Each number is 50 + 15 x the weight over its row's rms, rounded and kept within 0 to 99. Layers, rows and columns count from 0. The size before them is the row's rms in percent of the matrix's.

# layer 3 MLP up, 1536x384, rms 0.128, rows 1081-1093, columns 128-255
101:79 42 49 71 26 27 43 42 32 71 45 57 47 55 42 38 87 39 73 47 78 60 11 60 40 74 31 50 32 58 43 49 49 78 46 45 54 55 46 47 51 46 41 53 47 64 26 90 51 48 67 61 63 51 53 43 53 65 54 70 62 47 29 57 46 40 66 55 54 39 74 54 37 28 46 27 40 41 63 31 50 59 83 64 51 98 30 66 46 72 87 26 61 58 61 54 37 57 34 32 43 65 75 45 36 22 29 31 57 29 44 78 41 52 48 45 48 59 72 41 41 40 52 46 73 52 44 20
100:48 46 55 52 65 43 32 58 37 11 62 42 41 47 69 62 13 76 50 52 49 64 30 70 44 48 72 35 72 26 67 46 44 69 54 41 44 46 40 61 73 53 35 59 57 19 65 57 76 83 46 46 38 68 42 63 49 49 58 30 70 35 45 50 62 38 55 54 58 31 60 45 66 54 39 55 58 45 40 50 27 69 30 30 36 34 60 23 54 53 33 29 43 39 60 43 65 73 07 38 43 63 64 31 53 33 39 80 43 41 44 72 67 69 44 65 59 68 56 44 34 42 31 51 70 56 57 53
096:58 33 44 50 66 67 32 68 35 61 38 42 77 61 64 75 27 59 57 65 34 49 26 54 70 17 40 69 78 60 57 64 22 39 38 56 37 42 35 64 63 53 73 55 43 48 76 64 46 52 58 43 44 37 50 29 28 48 69 29 66 52 49 58 30 75 60 61 52 62 50 06 58 66 54 53 18 64 67 59 38 73 34 34 47 59 70 53 63 47 39 33 52 68 51 63 45 42 27 84 55 65 62 66 55 65 29 63 62 54 39 50 41 58 49 57 49 57 34 43 65 35 28 51 53 60 18 32
104:37 47 65 69 46 47 55 49 43 53 56 49 42 38 68 40 51 49 53 36 34 44 46 58 21 52 74 33 46 40 67 53 52 24 64 34 52 59 31 58 22 51 47 43 77 32 50 55 58 61 44 46 59 55 58 39 68 43 83 49 54 43 59 43 44 65 46 44 59 47 54 54 59 52 59 72 48 34 38 51 25 52 50 35 62 63 95 33 39 58 56 56 88 21 58 77 53 30 59 58 41 55 43 43 47 49 37 56 77 54 28 62 74 65 69 62 24 58 49 84 63 80 44 72 25 57 53 74
093:65 11 28 20 47 59 58 70 41 61 66 47 20 72 51 37 29 55 61 59 65 46 57 52 69 56 42 83 49 52 38 73 23 54 49 53 41 57 59 53 59 31 61 51 54 31 67 55 28 40 72 61 55 39 49 90 33 36 45 45 53 82 42 53 25 39 28 34 49 61 45 36 48 44 39 42 59 41 58 42 59 47 45 57 28 51 44 89 51 55 55 48 39 51 68 67 65 47 05 33 56 61 29 38 66 55 37 36 44 58 60 60 65 31 65 99 59 34 40 73 55 52 27 40 62 73 56 35
102:60 48 62 56 37 77 52 74 64 62 85 54 58 48 36 41 48 37 31 45 35 70 51 41 59 52 65 46 28 55 47 33 30 43 52 53 57 63 76 57 45 67 36 45 57 32 59 63 56 28 45 50 57 63 54 44 64 46 68 42 58 50 40 47 75 53 62 47 43 29 59 71 44 71 61 41 67 54 45 44 39 21 37 45 33 62 22 40 25 48 64 48 53 26 36 60 68 38 48 47 60 55 53 66 75 29 58 34 43 26 60 53 52 80 47 42 35 46 74 34 51 09 70 84 50 45 53 54
098:28 61 65 37 43 74 60 33 68 43 68 44 51 36 60 18 69 47 51 44 79 39 41 05 46 68 35 65 51 53 52 71 57 17 57 37 55 65 21 64 45 70 63 64 23 41 55 49 42 67 39 58 63 42 49 35 56 81 58 62 42 67 73 36 19 67 50 39 29 48 40 38 34 36 41 52 49 80 47 45 67 51 52 31 64 61 39 40 36 49 71 31 41 61 32 68 22 69 45 34 56 50 64 66 51 62 36 41 53 51 60 53 60 59 40 61 58 71 44 34 50 57 33 42 46 52 34 37
098:35 61 92 47 58 54 41 48 74 48 58 48 68 55 35 28 57 58 37 48 36 34 63 34 38 61 46 56 35 60 45 67 49 62 59 42 55 52 47 57 49 57 61 46 55 49 48 53 36 64 66 42 56 54 64 31 36 47 47 73 67 40 50 44 68 31 45 50 55 57 63 43 56 37 67 40 28 74 54 58 65 42 54 39 47 49 36 35 54 43 56 64 62 54 47 88 56 52 24 24 46 54 25 54 65 72 64 68 48 67 60 42 56 52 37 33 49 56 62 15 54 38 54 20 31 28 54 42
126:48 53 80 48 63 41 54 53 36 35 65 59 24 50 74 54 49 62 69 69 66 44 65 45 57 50 73 43 78 63 61 22 78 30 56 25 40 57 66 20 57 29 15 39 49 41 52 56 55 36 67 51 23 71 55 42 64 52 66 36 55 47 48 58 48 38 37 42 52 76 69 14 35 50 45 65 67 41 54 40 46 37 28 50 74 42 59 66 72 52 54 42 63 63 43 42 21 49 48 41 58 45 43 65 24 25 60 33 00 40 60 47 49 61 25 37 55 48 55 16 73 38 50 69 54 40 42 61
095:65 33 35 63 68 56 31 61 70 30 38 32 54 76 59 65 45 67 45 47 35 75 45 48 51 37 46 53 56 20 62 51 48 11 58 32 61 78 31 66 58 35 39 29 40 41 67 34 56 57 42 52 53 30 51 57 48 38 25 71 76 44 59 59 51 45 40 59 51 57 60 49 66 59 65 58 50 48 12 58 52 27 47 42 48 50 55 21 72 50 68 48 43 54 35 59 57 49 29 80 71 63 55 39 33 66 46 41 50 29 38 42 28 45 49 32 59 60 49 46 56 64 71 54 21 38 48 47
099:47 64 41 28 40 53 31 46 54 47 54 45 68 56 63 30 63 54 40 44 56 27 42 62 37 73 48 55 57 54 50 43 51 80 44 69 39 73 23 59 54 43 75 83 30 34 45 11 52 53 45 22 53 41 48 58 73 28 34 82 22 65 70 38 22 70 61 35 28 57 53 67 47 44 65 71 45 31 47 38 40 33 54 36 66 49 64 86 27 45 37 38 46 41 24 41 46 36 65 40 32 69 64 60 64 76 43 42 92 18 59 43 39 59 62 39 37 56 54 37 50 68 78 55 67 39 41 31
102:53 54 41 61 52 69 36 31 44 56 40 46 59 76 60 62 62 65 64 30 38 27 48 12 23 77 48 56 59 68 47 57 49 29 46 73 67 45 52 54 68 16 27 29 79 44 42 51 78 43 35 53 37 79 38 62 40 47 71 58 60 49 33 52 34 53 38 57 37 66 67 64 48 48 50 51 67 66 76 63 61 35 38 30 66 58 58 13 36 40 71 46 52 71 65 59 36 49 52 52 53 41 58 53 61 60 51 45 51 41 33 62 65 55 49 49 47 32 28 44 12 33 37 65 39 26 53 72
093:45 55 70 28 31 71 48 61 40 48 39 47 45 55 39 49 44 56 38 56 89 48 62 37 37 46 83 54 46 47 69 28 44 14 22 54 30 15 41 38 72 55 57 28 57 62 59 22 42 63 76 31 00 41 49 42 75 34 37 76 59 61 38 62 63 49 65 45 57 52 65 33 50 51 77 81 48 54 55 19 37 18 27 44 44 68 51 30 69 46 81 45 59 61 51 46 47 31 45 30 71 63 50 32 64 45 66 28 38 66 52 66 71 55 43 55 45 48 56 40 42 47 48 64 42 31 35 40
# layer 3 MLP down (transposed), 1536x384, rms 0.12, rows 1081-1093, columns 128-255
102:59 40 53 62 65 61 55 74 33 15 45 43 65 40 49 70 72 46 26 40 38 76 53 48 76 33 42 49 79 30 68 61 54 54 34 44 59 51 50 47 67 40 49 59 67 51 39 55 66 54 70 63 45 54 86 45 96 30 53 43 22 21 51 38 54 58 32 32 65 34 40 22 73 48 41 60 65 56 38 46 56 42 45 46 49 42 51 26 67 42 54 47 58 45 42 13 65 23 44 77 49 67 70 64 69 28 71 73 58 71 72 30 64 32 82 70 43 48 49 54 46 60 35 48 79 34 50 42
094:67 68 32 61 38 40 51 44 48 51 46 43 78 48 53 43 22 40 54 26 39 34 69 59 50 47 45 68 43 75 37 39 52 37 53 25 53 56 37 47 49 73 44 64 38 58 68 59 37 84 57 64 69 32 57 49 53 65 56 71 23 53 29 54 71 41 53 91 57 68 47 45 00 55 48 43 53 55 28 54 80 39 53 29 78 38 48 60 53 53 33 76 59 53 53 62 48 63 62 54 18 45 48 50 64 36 90 55 63 56 45 60 32 67 62 50 13 42 49 32 43 61 69 58 71 47 45 56
090:40 75 33 75 52 41 75 51 51 40 40 50 43 45 67 25 48 44 59 51 42 41 62 38 41 54 39 18 47 29 35 47 30 59 80 68 72 56 78 57 24 40 41 53 48 34 58 59 64 50 41 56 35 63 58 56 38 51 52 38 31 41 63 19 40 30 56 56 52 80 58 54 69 61 60 34 46 50 66 65 56 42 57 85 55 59 42 42 34 83 60 33 29 64 46 31 61 37 42 80 50 58 20 56 53 61 50 73 71 60 40 52 60 39 61 55 48 49 39 54 60 41 57 50 66 13 62 70
107:39 26 43 41 56 59 62 42 31 43 74 53 43 66 46 72 37 52 43 18 11 66 51 18 33 59 77 67 62 65 66 42 58 42 53 92 46 87 52 54 49 33 48 44 47 61 63 56 60 67 62 68 64 63 36 63 37 46 51 54 57 46 53 66 37 42 36 75 42 53 67 56 72 78 51 34 37 69 31 43 46 56 58 34 55 58 53 41 48 21 58 51 50 41 30 80 62 85 37 64 51 40 53 20 64 54 37 36 51 61 56 54 44 50 69 52 46 44 32 56 50 40 41 51 65 49 55 23
093:10 51 28 46 56 47 56 19 53 66 33 75 87 57 81 71 63 60 37 73 53 47 74 49 79 56 62 73 64 38 55 38 41 46 71 43 58 53 42 39 40 74 62 29 52 73 37 38 36 38 51 21 35 57 67 57 56 74 58 66 39 59 63 31 43 52 53 54 45 34 71 35 42 27 25 43 38 60 67 60 45 33 62 41 83 67 58 46 35 33 77 56 62 56 64 43 47 63 46 64 74 38 38 65 30 59 34 56 44 35 88 63 45 30 44 35 79 37 41 58 58 67 31 48 58 45 16 44
108:62 59 65 50 69 76 43 44 49 53 62 66 72 63 60 66 42 43 47 26 55 73 63 45 54 40 83 43 43 55 41 57 56 55 52 49 43 49 37 32 25 50 64 23 46 54 60 47 18 53 30 44 44 55 68 60 57 60 20 46 34 64 45 70 54 54 84 55 23 61 47 39 54 35 32 45 41 43 52 38 46 65 48 66 48 25 60 43 52 27 60 51 78 62 85 36 73 79 55 52 54 43 38 24 57 41 45 19 44 65 65 41 50 35 60 41 52 54 40 47 56 76 50 21 57 47 39 51
087:57 50 40 41 39 68 43 60 50 50 38 74 22 47 28 36 63 57 27 54 45 57 51 56 50 14 39 39 56 56 36 56 24 65 33 67 19 44 73 64 34 77 33 41 69 71 66 74 30 67 36 47 25 55 54 41 49 41 31 50 52 54 42 74 82 43 39 35 37 48 57 34 49 51 48 41 48 28 34 59 40 41 41 69 56 69 71 66 48 54 62 30 38 53 56 20 58 57 33 32 66 62 49 59 41 61 13 49 56 29 38 74 50 51 48 59 53 46 64 29 48 57 56 50 28 44 58 39
098:48 48 41 64 84 48 17 19 39 36 52 54 72 39 66 50 42 37 38 69 58 38 66 35 52 48 60 30 49 28 64 25 56 36 21 57 72 57 60 59 52 62 60 36 54 55 50 16 66 37 69 63 63 63 76 60 44 33 56 32 70 37 59 53 36 68 39 68 55 37 63 63 35 37 28 62 41 52 60 42 55 72 35 55 33 28 49 44 44 35 35 63 33 51 73 29 55 38 67 53 67 64 51 50 35 54 59 40 38 60 59 58 46 39 23 41 49 80 24 54 45 53 37 28 76 75 33 62
087:46 53 27 61 39 49 57 28 46 90 35 25 62 45 27 32 51 39 24 19 39 68 21 38 37 43 02 54 36 45 54 64 38 59 50 48 61 61 41 98 26 61 68 55 30 68 42 54 49 55 33 29 70 27 25 57 45 42 29 62 33 44 45 54 54 44 70 49 54 19 13 67 60 61 48 38 33 44 47 64 43 61 76 42 47 37 41 35 29 41 25 46 41 28 51 67 77 70 49 68 58 21 46 37 49 67 42 68 92 58 56 59 52 61 73 46 30 63 47 56 40 68 48 29 46 46 60 36
095:47 44 58 36 27 37 75 68 51 65 48 54 52 48 38 48 29 27 35 43 40 65 63 64 79 25 59 42 50 54 67 55 39 29 35 53 59 54 43 37 43 50 37 60 41 35 68 33 22 60 55 49 45 37 32 57 31 38 46 40 30 42 71 67 29 34 45 30 32 69 32 45 45 43 52 32 53 61 75 55 53 41 63 25 43 16 54 43 73 47 33 49 51 47 64 46 35 49 44 02 18 58 71 44 60 43 26 56 57 52 70 55 42 40 36 58 44 54 57 83 51 51 37 54 38 53 59 69
093:73 41 46 67 84 40 54 44 35 62 41 61 46 70 63 64 43 17 56 42 53 34 74 55 59 21 37 63 23 62 63 50 28 62 44 66 50 47 75 27 16 29 35 43 44 38 59 31 55 38 90 73 41 47 56 58 65 72 16 37 64 35 48 68 51 56 74 56 54 59 51 73 68 55 64 49 62 51 50 68 32 40 52 53 73 63 46 53 38 41 94 52 41 50 32 29 58 66 57 47 40 52 44 47 39 56 36 48 74 64 41 53 60 30 44 41 47 57 36 54 47 28 41 32 64 62 48 76
116:40 54 38 38 33 50 63 20 90 54 43 39 45 36 42 49 43 53 72 64 74 51 78 38 38 65 40 50 50 62 49 55 59 51 20 36 60 54 29 45 43 39 53 09 14 60 64 37 53 54 46 51 49 56 68 34 83 50 49 73 55 40 41 48 54 43 37 52 44 65 45 48 73 66 65 57 38 34 69 48 25 62 51 67 33 30 57 40 41 47 30 47 28 52 42 28 80 78 57 83 65 31 55 34 61 39 61 61 49 57 48 50 57 17 50 34 48 48 36 55 50 65 71 35 54 29 41 09
095:33 66 47 97 47 68 73 74 41 36 64 60 49 62 44 70 31 72 53 43 19 52 39 50 49 47 55 31 42 57 44 76 71 60 37 42 39 68 70 38 42 45 28 55 57 47 39 60 39 48 42 68 62 51 41 57 21 26 23 49 26 45 71 34 52 41 52 22 20 49 65 49 44 43 24 56 56 22 68 45 51 62 63 37 43 33 50 67 35 84 33 61 57 53 63 45 23 35 36 75 15 45 49 54 38 41 77 81 45 51 55 51 19 33 57 40 41 36 53 46 54 40 51 27 43 51 50 61